Weights of a small GPT-style language model, trained from scratch on English Wikipedia.
Size: 11 layers, 2 heads of 128, 9.08M parameters.
Architecture: LayerNorm before each block, learned positions, biases, tied embeddings.
Training: a variant of SOAP for these matrices, 231M tokens, 3521 steps.
Each number is 500 + 25 x the weight over its row's rms, rounded and kept within 0 to 999. Layers, rows and columns count from 0. Numbers have three digits each. The size before them is the row's rms in percent of the matrix's.

# layer 4 attention query, 256x256, rms 0.0949, rows 211-255, columns 64-127
112:454535500495475496519509507476468523477475494508521515460485443516517502506470498549479519476495536531506522522482486483521520479522503498489475510531528481531440506485517534494510484507483535
118:504485518513463559475483527547525536497513558515477491460527535500492498518502502463481493541522486456478479486492517513527515543500460480534517498497488461512522484490498510491483493506443464
116:514531467542522483472513517519503493490462508502492512498457484483496498471502507522523516527493515478459464459512468480514508482506444511502500506494484505561535499515507542489495501445508512
124:540465486490499486469485493521507540485564488511518518512477500517527526483494505489504500486507517501503474527523467460540523509505495482483481502500500528538487509495538515495523506557501485
112:530538434476497517484533513479531483484519520478478547494479457529518519487491498527523527518548492508462510495532456455519527491470515536550509517507483508483534485491460532487485482503508491
112:520491471469520435533518506453501509559525499523481518513543531487490542497518535484506499527469484473497485497488501494471504531507466467483523529490508511526495475529543523482506491478534505
117:516552461494548454479498469502504534506514509486496523479487513533534482548493496478546510528526505504483507500541509460501501517453527474526498493497490484498502541485471542481444467473495507
116:477505490488480476531516508531499494491523495530521517455528511517531489499489469476471493479514515500530514497486458519498535496540455508462492512518508513525541487512532520471472495506460457
106:505479531505477508539465488533533487472493529518525512521529496532507485547498493481480466468491519504517493503493465510510523543479483484488511504530505542486486488479516518483488497568498497
126:470492544502503477525508525552493491501463503507512458452511470504521493510462471516486459492504544470529493487523479506525498496531497479516483495543495461534455508459492538516510460505484494
124:537511519528497498440522489479508475491489490469477510462470509457525518525510521565486484508522480532463465507501472453561511529519510505499494460512477482532527490479457528458473504456471484
121:489489456500524510484500484522512530497510496530450494489489505517477554474517468490477491475501525506460521494488497532478491479486490485529486493484488457503543536564467492491472476473523522
124:505476515515481511527467483518488503541496496481541505510495504503511491488518486505486502502516514520526518538496527471438507495490509480471493475483486506506472491453509501464479486524445525
129:470497529463473517507502515469491523502463480496484519483515514482477494487531486555501509510482497510509537521459515493450493486483463512476513521506513444489486492511499532472476491466538540
128:507507494469524492501520474506460469513533481531478476475499472496536504499483455475512527496519524521499472486509498504487529488544466516541494499479460479478526503508519483469483445460505465
123:514519520465533469567515494464516542494528471496514502528512510518482517502522482491518544509506498506521495485503482489532494485482500432473523507495490502525483505502521520492495494517506549
119:505467499521485486459462490515477565519500547527510490511545512544489500507505485475490508468451502481488545523490513523473487524515495460492489491561551526490485535487482530515504473527501490
112:478507467527477483487548513490437504502476513488518468481480494493491516522509535491523544447501506522495526476527489533524535507525478473548468494479488514524505476478517507497522519464463473
133:494492528474461441481475508444498527508496468515468515470492487476528533495495505506514493521495504527485468518544499480520549461463486530493488568466438528530538489475472540474474523510514502
132:481509517497473497510478487514520539517470472474521482489526507440490499462511505500471499514489507481544490524470543520494487505521497455497500476501500510513476495513531510506512512476523522
106:499540502490483485468468504503489485489478469496469509492481452485534496491500469496496530523467520486460507490517517485479465505527452561493491507496502492511472491525520519488522478474488491
133:480488435516518476541532462532506480491505483469498556517466527532516488533493511472512487452528519524498534522479479481477476541521483535541484481514533487515495496520499517444489487449516506
120:471510469467521446502550491482518465505505477459499521480509466526490502482499505497531506533507506485515510504498502480495497475504488458482503494483498460562456506479522546457540514474492509
127:503536454491516471510495491479511509476494498513448509490482538475512498489545485479499557479499518514497498518504504496467511462443493510530472507482487491493541526509474527477474499451508490
128:520488533475516544500483504523514513478480478507495515520472475495476473478524462539485511493475503501513479510444503507492483499541476546508511504511521454465472485518552472499490502531516497
125:507526504527478502492559509507494520517502490464505501476487504491456471456466509534491480525463463520468483517440520465462511441513547513519513446538532430519501492486441492512492458459513501
108:487534547477472540478455502437481508502516521500523468474537464505492512533498518498503495511504518470539488492509510525516493494492487420494519480479466538464460481477520484505529490565522499
126:490529467530495478452537480504544481500514506494491528477502502492504519509487552507506435541510507473475483478466506479474487482513520529518486498513477512526565467507503434497485492498509457
117:484479443545541474515540526521478454497521479485503528512475505506534460533515543474518486491516478494524494499506433484517472531484491526533506477493509534523490484485532517465476516492494469
126:520486499505482473545534515495493494504518494497496484494512447487474468465487517492514532522453471506491498501497538519485524482529525479501503491515498487489453520489511481526545463481542488
120:541498491471488538479481448524509471496531519512519518523483535531506486515515499476521520480508506489498477496467522510494542478547472487519494502483499518492490504512497482501506500526512481
128:525498452504472469521542504486544461477516496466470513498518481490513482532467497493517505510516491498474469502528503503502536566531474501501509498514517477516498488475496526467489491460481444
118:525497494512498536501490445526492498495508495513513535527513540499504532479485492475497506475510529489489492495455513491461514526510458528515512493485497523505510491548533455469496493473483502
119:497491536516493467488513483492464504497522478505521463513523514472554528521498508483495478515521517508518486509524503490529540500511516459462465469477513532525470522479505530507507506487466481
111:530524512480528505473503486524495467465510472499473502507509475510506512495511498555501506515480475495507496488492488473465475494454551547481495501508505500485499527552491492512509467505522511
112:499490491493540510479529522466460500532480506510529493463480552481477559486508509526496482487529475488483487503510499467554501511500415500510524521489467472487518500529526492467484482445492470
116:552508518486484491481510519467476550496539506505494484448486530491502508493519537547481527497471446477442480492475494493527563465509492478486491503506472468502558510479475501505488476489500505
119:520457480466512503508468482507527550498545487472481550517466512549497507492499472470498495441514472496506532501475491538446448510496487520515488520470536464477504515570491488495483538509547528
113:523553505489464484511550480509503485498492485523489492478480495479456524470493452549506501504510500536495491465477466459542511492551485524486503533522502463516540493525481483516504486467449497
105:492481503468499545475455497525503518470519490508501465518497462491491515510507497468490517468539518499553521492514507575519497501495499492530461496452510521451473496508535475500532522544513516
122:515531493508505532475495523515514503486464525521477512463488502485491483533466489552506518511523506521478504469508496506520513514480469542503501519512468450489530509503469489477430475477471499
104:495535548503461525466457487491554522483464531473495501477491486498479506475486523523489479493491527517503487497472518482468485463493489496536509493463524498481470485487521489480514480516557497
115:509533493512488534536514495504510507508495470526540490495473461510472466477483436519506533521485499523473488481516493463526521456514526520489524487514496509493518512469471491531498478540436492
111:487522531507479496500527496519494512493493498500513502515472482498484492488481489532525526510491498548514510491457507472482504487468543472483487463498555495528471510499459503532504514521434529
118:474507476465498537517471498513545461473496521489489520508480452532525479507519523515459461505483504523480514507486519510492493480513566515486500502522465495493479513531480473527504503513521527
# layer 4 attention key, 256x256, rms 0.0839, rows 211-255, columns 64-127
101:512555505499496515504516519479487508516469478491506528457496468506483519531502483534538498502553485511549532522486501457527480488546502490554549494518516516501475487522509537505546483513469497
103:541511511540553535499499503504495498513529465494527508499509515519509499510508490481537516491556523526485484467463470507516470516518505546517508488493499491503488507431510498434504483481479453
113:478476486485463497539523515512531511479500467481508513481477480538518494514511488505498487499521490525442488441502486518495489515466467510471489496497533535557479519495478478535526477498466493
119:497542517507537472507498475516523521463519516471524507477473437520522531465471451507481541469458475487492567567494501514514480514493522485528489498479486452482492481452499551473500507512529519
118:493450504524552503437506514463480500489488509496486536492491494514506481459498473521522524516507488463543519503530527468493448486518486468539517538461468462473512457504496498477500529508538473
096:519514499502509530501498476511518507522525472481473503487503494540532531460496543487537496506563476488492538489479486520490458513512520529498528517502513542478457501462483514458546490521493466
112:534482503469502469489480506483450480472553512484497542443497480502518462495505471511526574497485511445465517533491570451519497480479486483552475521502468496500515447529511481503521498482498506
123:458550507508505492512521479484546483463504504515495479470465461518456511530483470498494487472515550517501532493469522510498498499530502526500490479479524540510527499526490522457510500475525474
110:506523526483523535527505515494506493511507463519497507487487513491495493540474499510541477542560489525547512506517476513481473521518507471526504534542504505458474494500513538466500501469457498
123:490537533483491509475492483483494522531525489506499518485510504502468516527472485510535475501581518552539519558509469483498503485537527506525497544492533512497495488512491512490516466471482499
114:502468509529567486466521561494494501481523492468502542483491500473512515451534486496533526513559508515541540486526505470513482522490470489565513520500465501510525474482484529485478474537506464
105:488502488496482514495492520531479510477538529523531524483452506509517511488486491507475491524515516494487499501513512496501481515491470518511488501491477462574534486555512491531482536453485493
132:534514487516484462505481487476501477526501526514482443510542449487490496538460516499468548451470494514457499508480494528498506482488477551458474499511511494447492508490489520463447516470452502
111:501488528521513531504498528460496527532477446493504501499527501516541493513486531496497525490540472517522510483506491485520474511503463549532516482505492514484487505514495511502492494529512472
119:523474537489488488493507480487496463513520498498462490503496468501464505465485505479510545481548531512487534523497529425501504474546490528554523539481520515498509490490484523512482444438499478
106:490537499475484456552477458506524485496479473524499482460503491492517503504472516469466495473460480484472501495516518532506509498482511501470478498527490511497505539532510506561511529503505562
122:497573510467530554563495457499493477493501513493527490478483501502545522521511516470519499486491470494505503545499470537483499508493491483493477491532525494484448482509513516463539503489483500
096:558517513537511504510538505499508490530502458446522525463476482484491532483550491481502484537582464511523501476495476527504470490507492495524524478520512521506506497498540540492506484509474487
119:509493533495493485506533521467499545511541465495530507496514483481532560464497518520514522497529486507481464471494524488528481469461489476490543544510507520478454529496485552528482472506472497
116:485541512504447471543476469489495497509500496521497463517532517486495492527520520504494480480448522523463453501508541540495486481457464501479472499491519537527491529536475486524481514497484526
102:525509498495504515496549489511484515508519467437497496477510447560488508502481501528502493477508467547490507480476526473508476495532500515518535497469569507472496496476507531500565460516474466
121:523472520542539511515507507514490467477517491473460543453485503527488492482503500517542507539554499488548547522513523490465472510526484501537504509505471476515551444506539523453509521500486456
119:519495495506449474534507503511521492504505473488503521460514473555483509509464497516516472499566480542479529490503522472473479506551513518557511472509502479535508507500526527531518508493504506
122:501481505475473505549511521488486462488486501504489503468463451510487488500496524494502522510497522472450485446499539502469469441440464517507517510503493529531505518545495485549487519477493497
126:493493522551499495507451512499513485487499462527514468533506554523541453480507514495474566429463494513515537510505488483516539545529457516514454487486513476474514508474519468537464499492516516
124:510482484550536506468489510507499521497466542502502550523505546506528483470518488517509499509512490502522470508543496496508480473512470505503504498483498463496500461501469461490494527536516491
091:522539506475508502497481507502492529537493464489499495477550491473491522521523502496523465522555468508485498508489511484543461511486534514508527512488496531446452513487501519481544469488473489
132:517487491519521487461530481511517466515541507464491509525477507523447486499486500528521445539493508498464509462468512521477531509508518546493511484489459506547530508469473460480488495477518518
117:515434530533558484467528519489517466504482533469495524506480533502502464497513474473519517536515524493526541500512498524461485523498531465509529458495476544480545472473474503475515526525526469
128:510515498486443491538509438521523490525502501485507500522525500514502488490478525492539446493511485498472483511513498499514519468535505523502547486512555526507482494450478492492513480503499525
128:526520511529479514543455498529493487450493508569502496487464542500486509496519497505519486507530529461507514491454476498493537521511494522485464544490530456511509521485554445484472517499505512
111:507463516528525477486529507509508500468550482468481525476510492548463501450495470495552479502520524517527516484496533483488469502569489490550532553485503498479526457450506532445522503515522451
117:552508510506519540490496491545498505485525516520457488506489518526516535457515524496493494494517483530520561508462473505451476507514472512470484546505555453513510463443521520459499501488459465
125:501559506503487467516517500537483472478477519486521508479526512476492571523507453494527480486500493522516520561527496476509517509483517464531500464538539520510466494496503587532486495518480527
120:485479512448512523434504515499472510512522508498510481507520476509531512489486494527487491490474495498542564535470502455493521488508535512511498509483519474471503495490474482499475504516510528
094:539527496542522494493508501499508549526523473482466530476501486515530540443518497455477528498578490503513533467478497494508485509508490535537509498512484494527495484458490533466509456487496482
103:528485505535561517500526501485499534495501483507517538504473494489500522436510492487517502510569467493542484469539492519548475472483472535511528508494504519497471478481462511478507471543517486
112:489490496535485506523478496518494530466518514508514493511455489494501477464495515519456526498453515471500505521492533513501513499499485519497466517485476457524546502510531454512514507504532486
120:493527477522495475486510520495512498478507478506492488477481483504491533472515521505494497476553493530516524463505520449500515484530493530488469508487515482532522496522498471509491494485510463
103:516508555509504499501483507455482521488514500475506485486529464489496493483512496494503538496488472483517534549481524466536470516500500484559519490484482499468508500481537539477499503489489489
116:523510501481488515467521529464473536520534478505480523479503496513508472520520465491496541507515520497508529472442500424517525493524483522513496516525510518511497475471512497475491481496484481
101:488514501493517507491484528469485516493491485482488525481501480528539478473485516518564511518545480500537538557518512466497456486505468509555486546488499485478478453488495522476536501487475470
106:495497505477456429533493475486514491479466522506500471504523485496482480532493488491445543443433493480449465494507523473512556492472508489487475464482498503475500499522480474548471540471507546
106:515501502496463475499485517524479485471454539488542483495476526499539491529502500517499500480427486524496475523492510500502504493517488465486481457499515482518483487542519483543491540520500518
121:499477489484469541492502487506481496481518510532533548497473500494474492522483458574537454559531515457535515485474487495528523541512543513503532497528463479524539473506520480480503538527499517
# layer 4 attention value, 256x256, rms 0.0694, rows 128-132, columns 64-127
102:477467511490482505492469476500507509503511495489491512562525567493481497533493481516534528476490543523494519507510499471499473500492481489519466509517499492512487537522518520547499517481502526
103:546486506524463466488475509506506460486485482510533470477558498467501523506498515526494495420510548472474512465501529456539464528498565516473497531510490485490488529495440469494513525495502477
094:555532514503512514494468467490507496487490507463517555503547457497456525514493540494547509509526447509462510506511523449457520477513444486500518504501497520484525549530493478544491484514516479
088:542486449508486489520458494514486490476472515511471449509506503544507507483507486563489520477498479474467488508502482503480470461474503477459506496524533531521529478505532510499490518546491494
096:456493565538529478510474522484485481442509511498543522489490534530492451491547526490483457467502522474485535486529461523543512514475519506505465519506540508468519533506489550495506477469510556
# layer 4 attention output (transposed), 256x256, rms 0.0635, rows 128-132, columns 64-127
104:552475474526485495495514502539511511518506504487530517514432471483477517457483526554520526520505532455493440525474489486543542487555527495522490477484466494523534482468531465461528513488494469
112:495493505494514477547498471476499509489473539492519496491464488543510410468537491452527531500472483466498486497508498527510494534512521481531514498565531463488462497540514466471482484492480471
102:485531489502497525508493474501482498428474530508496479467471535480509486475489483490494516461506523541477522484494552494555505517491502513515485466481521533554465536479507545528484534520526467
095:509550520509484498486476511483460537491512509489562486512511519526486522458516526466512498537465504460476520514519546462433501492494532497511512489460503496516441512535525457514510496454492540
100:515502517478516516482487476485504541537462505489516472530511484492515550482523520451562474480501481503548490488482513478510484520457512480467515518534482525491522471552515457469491501515487509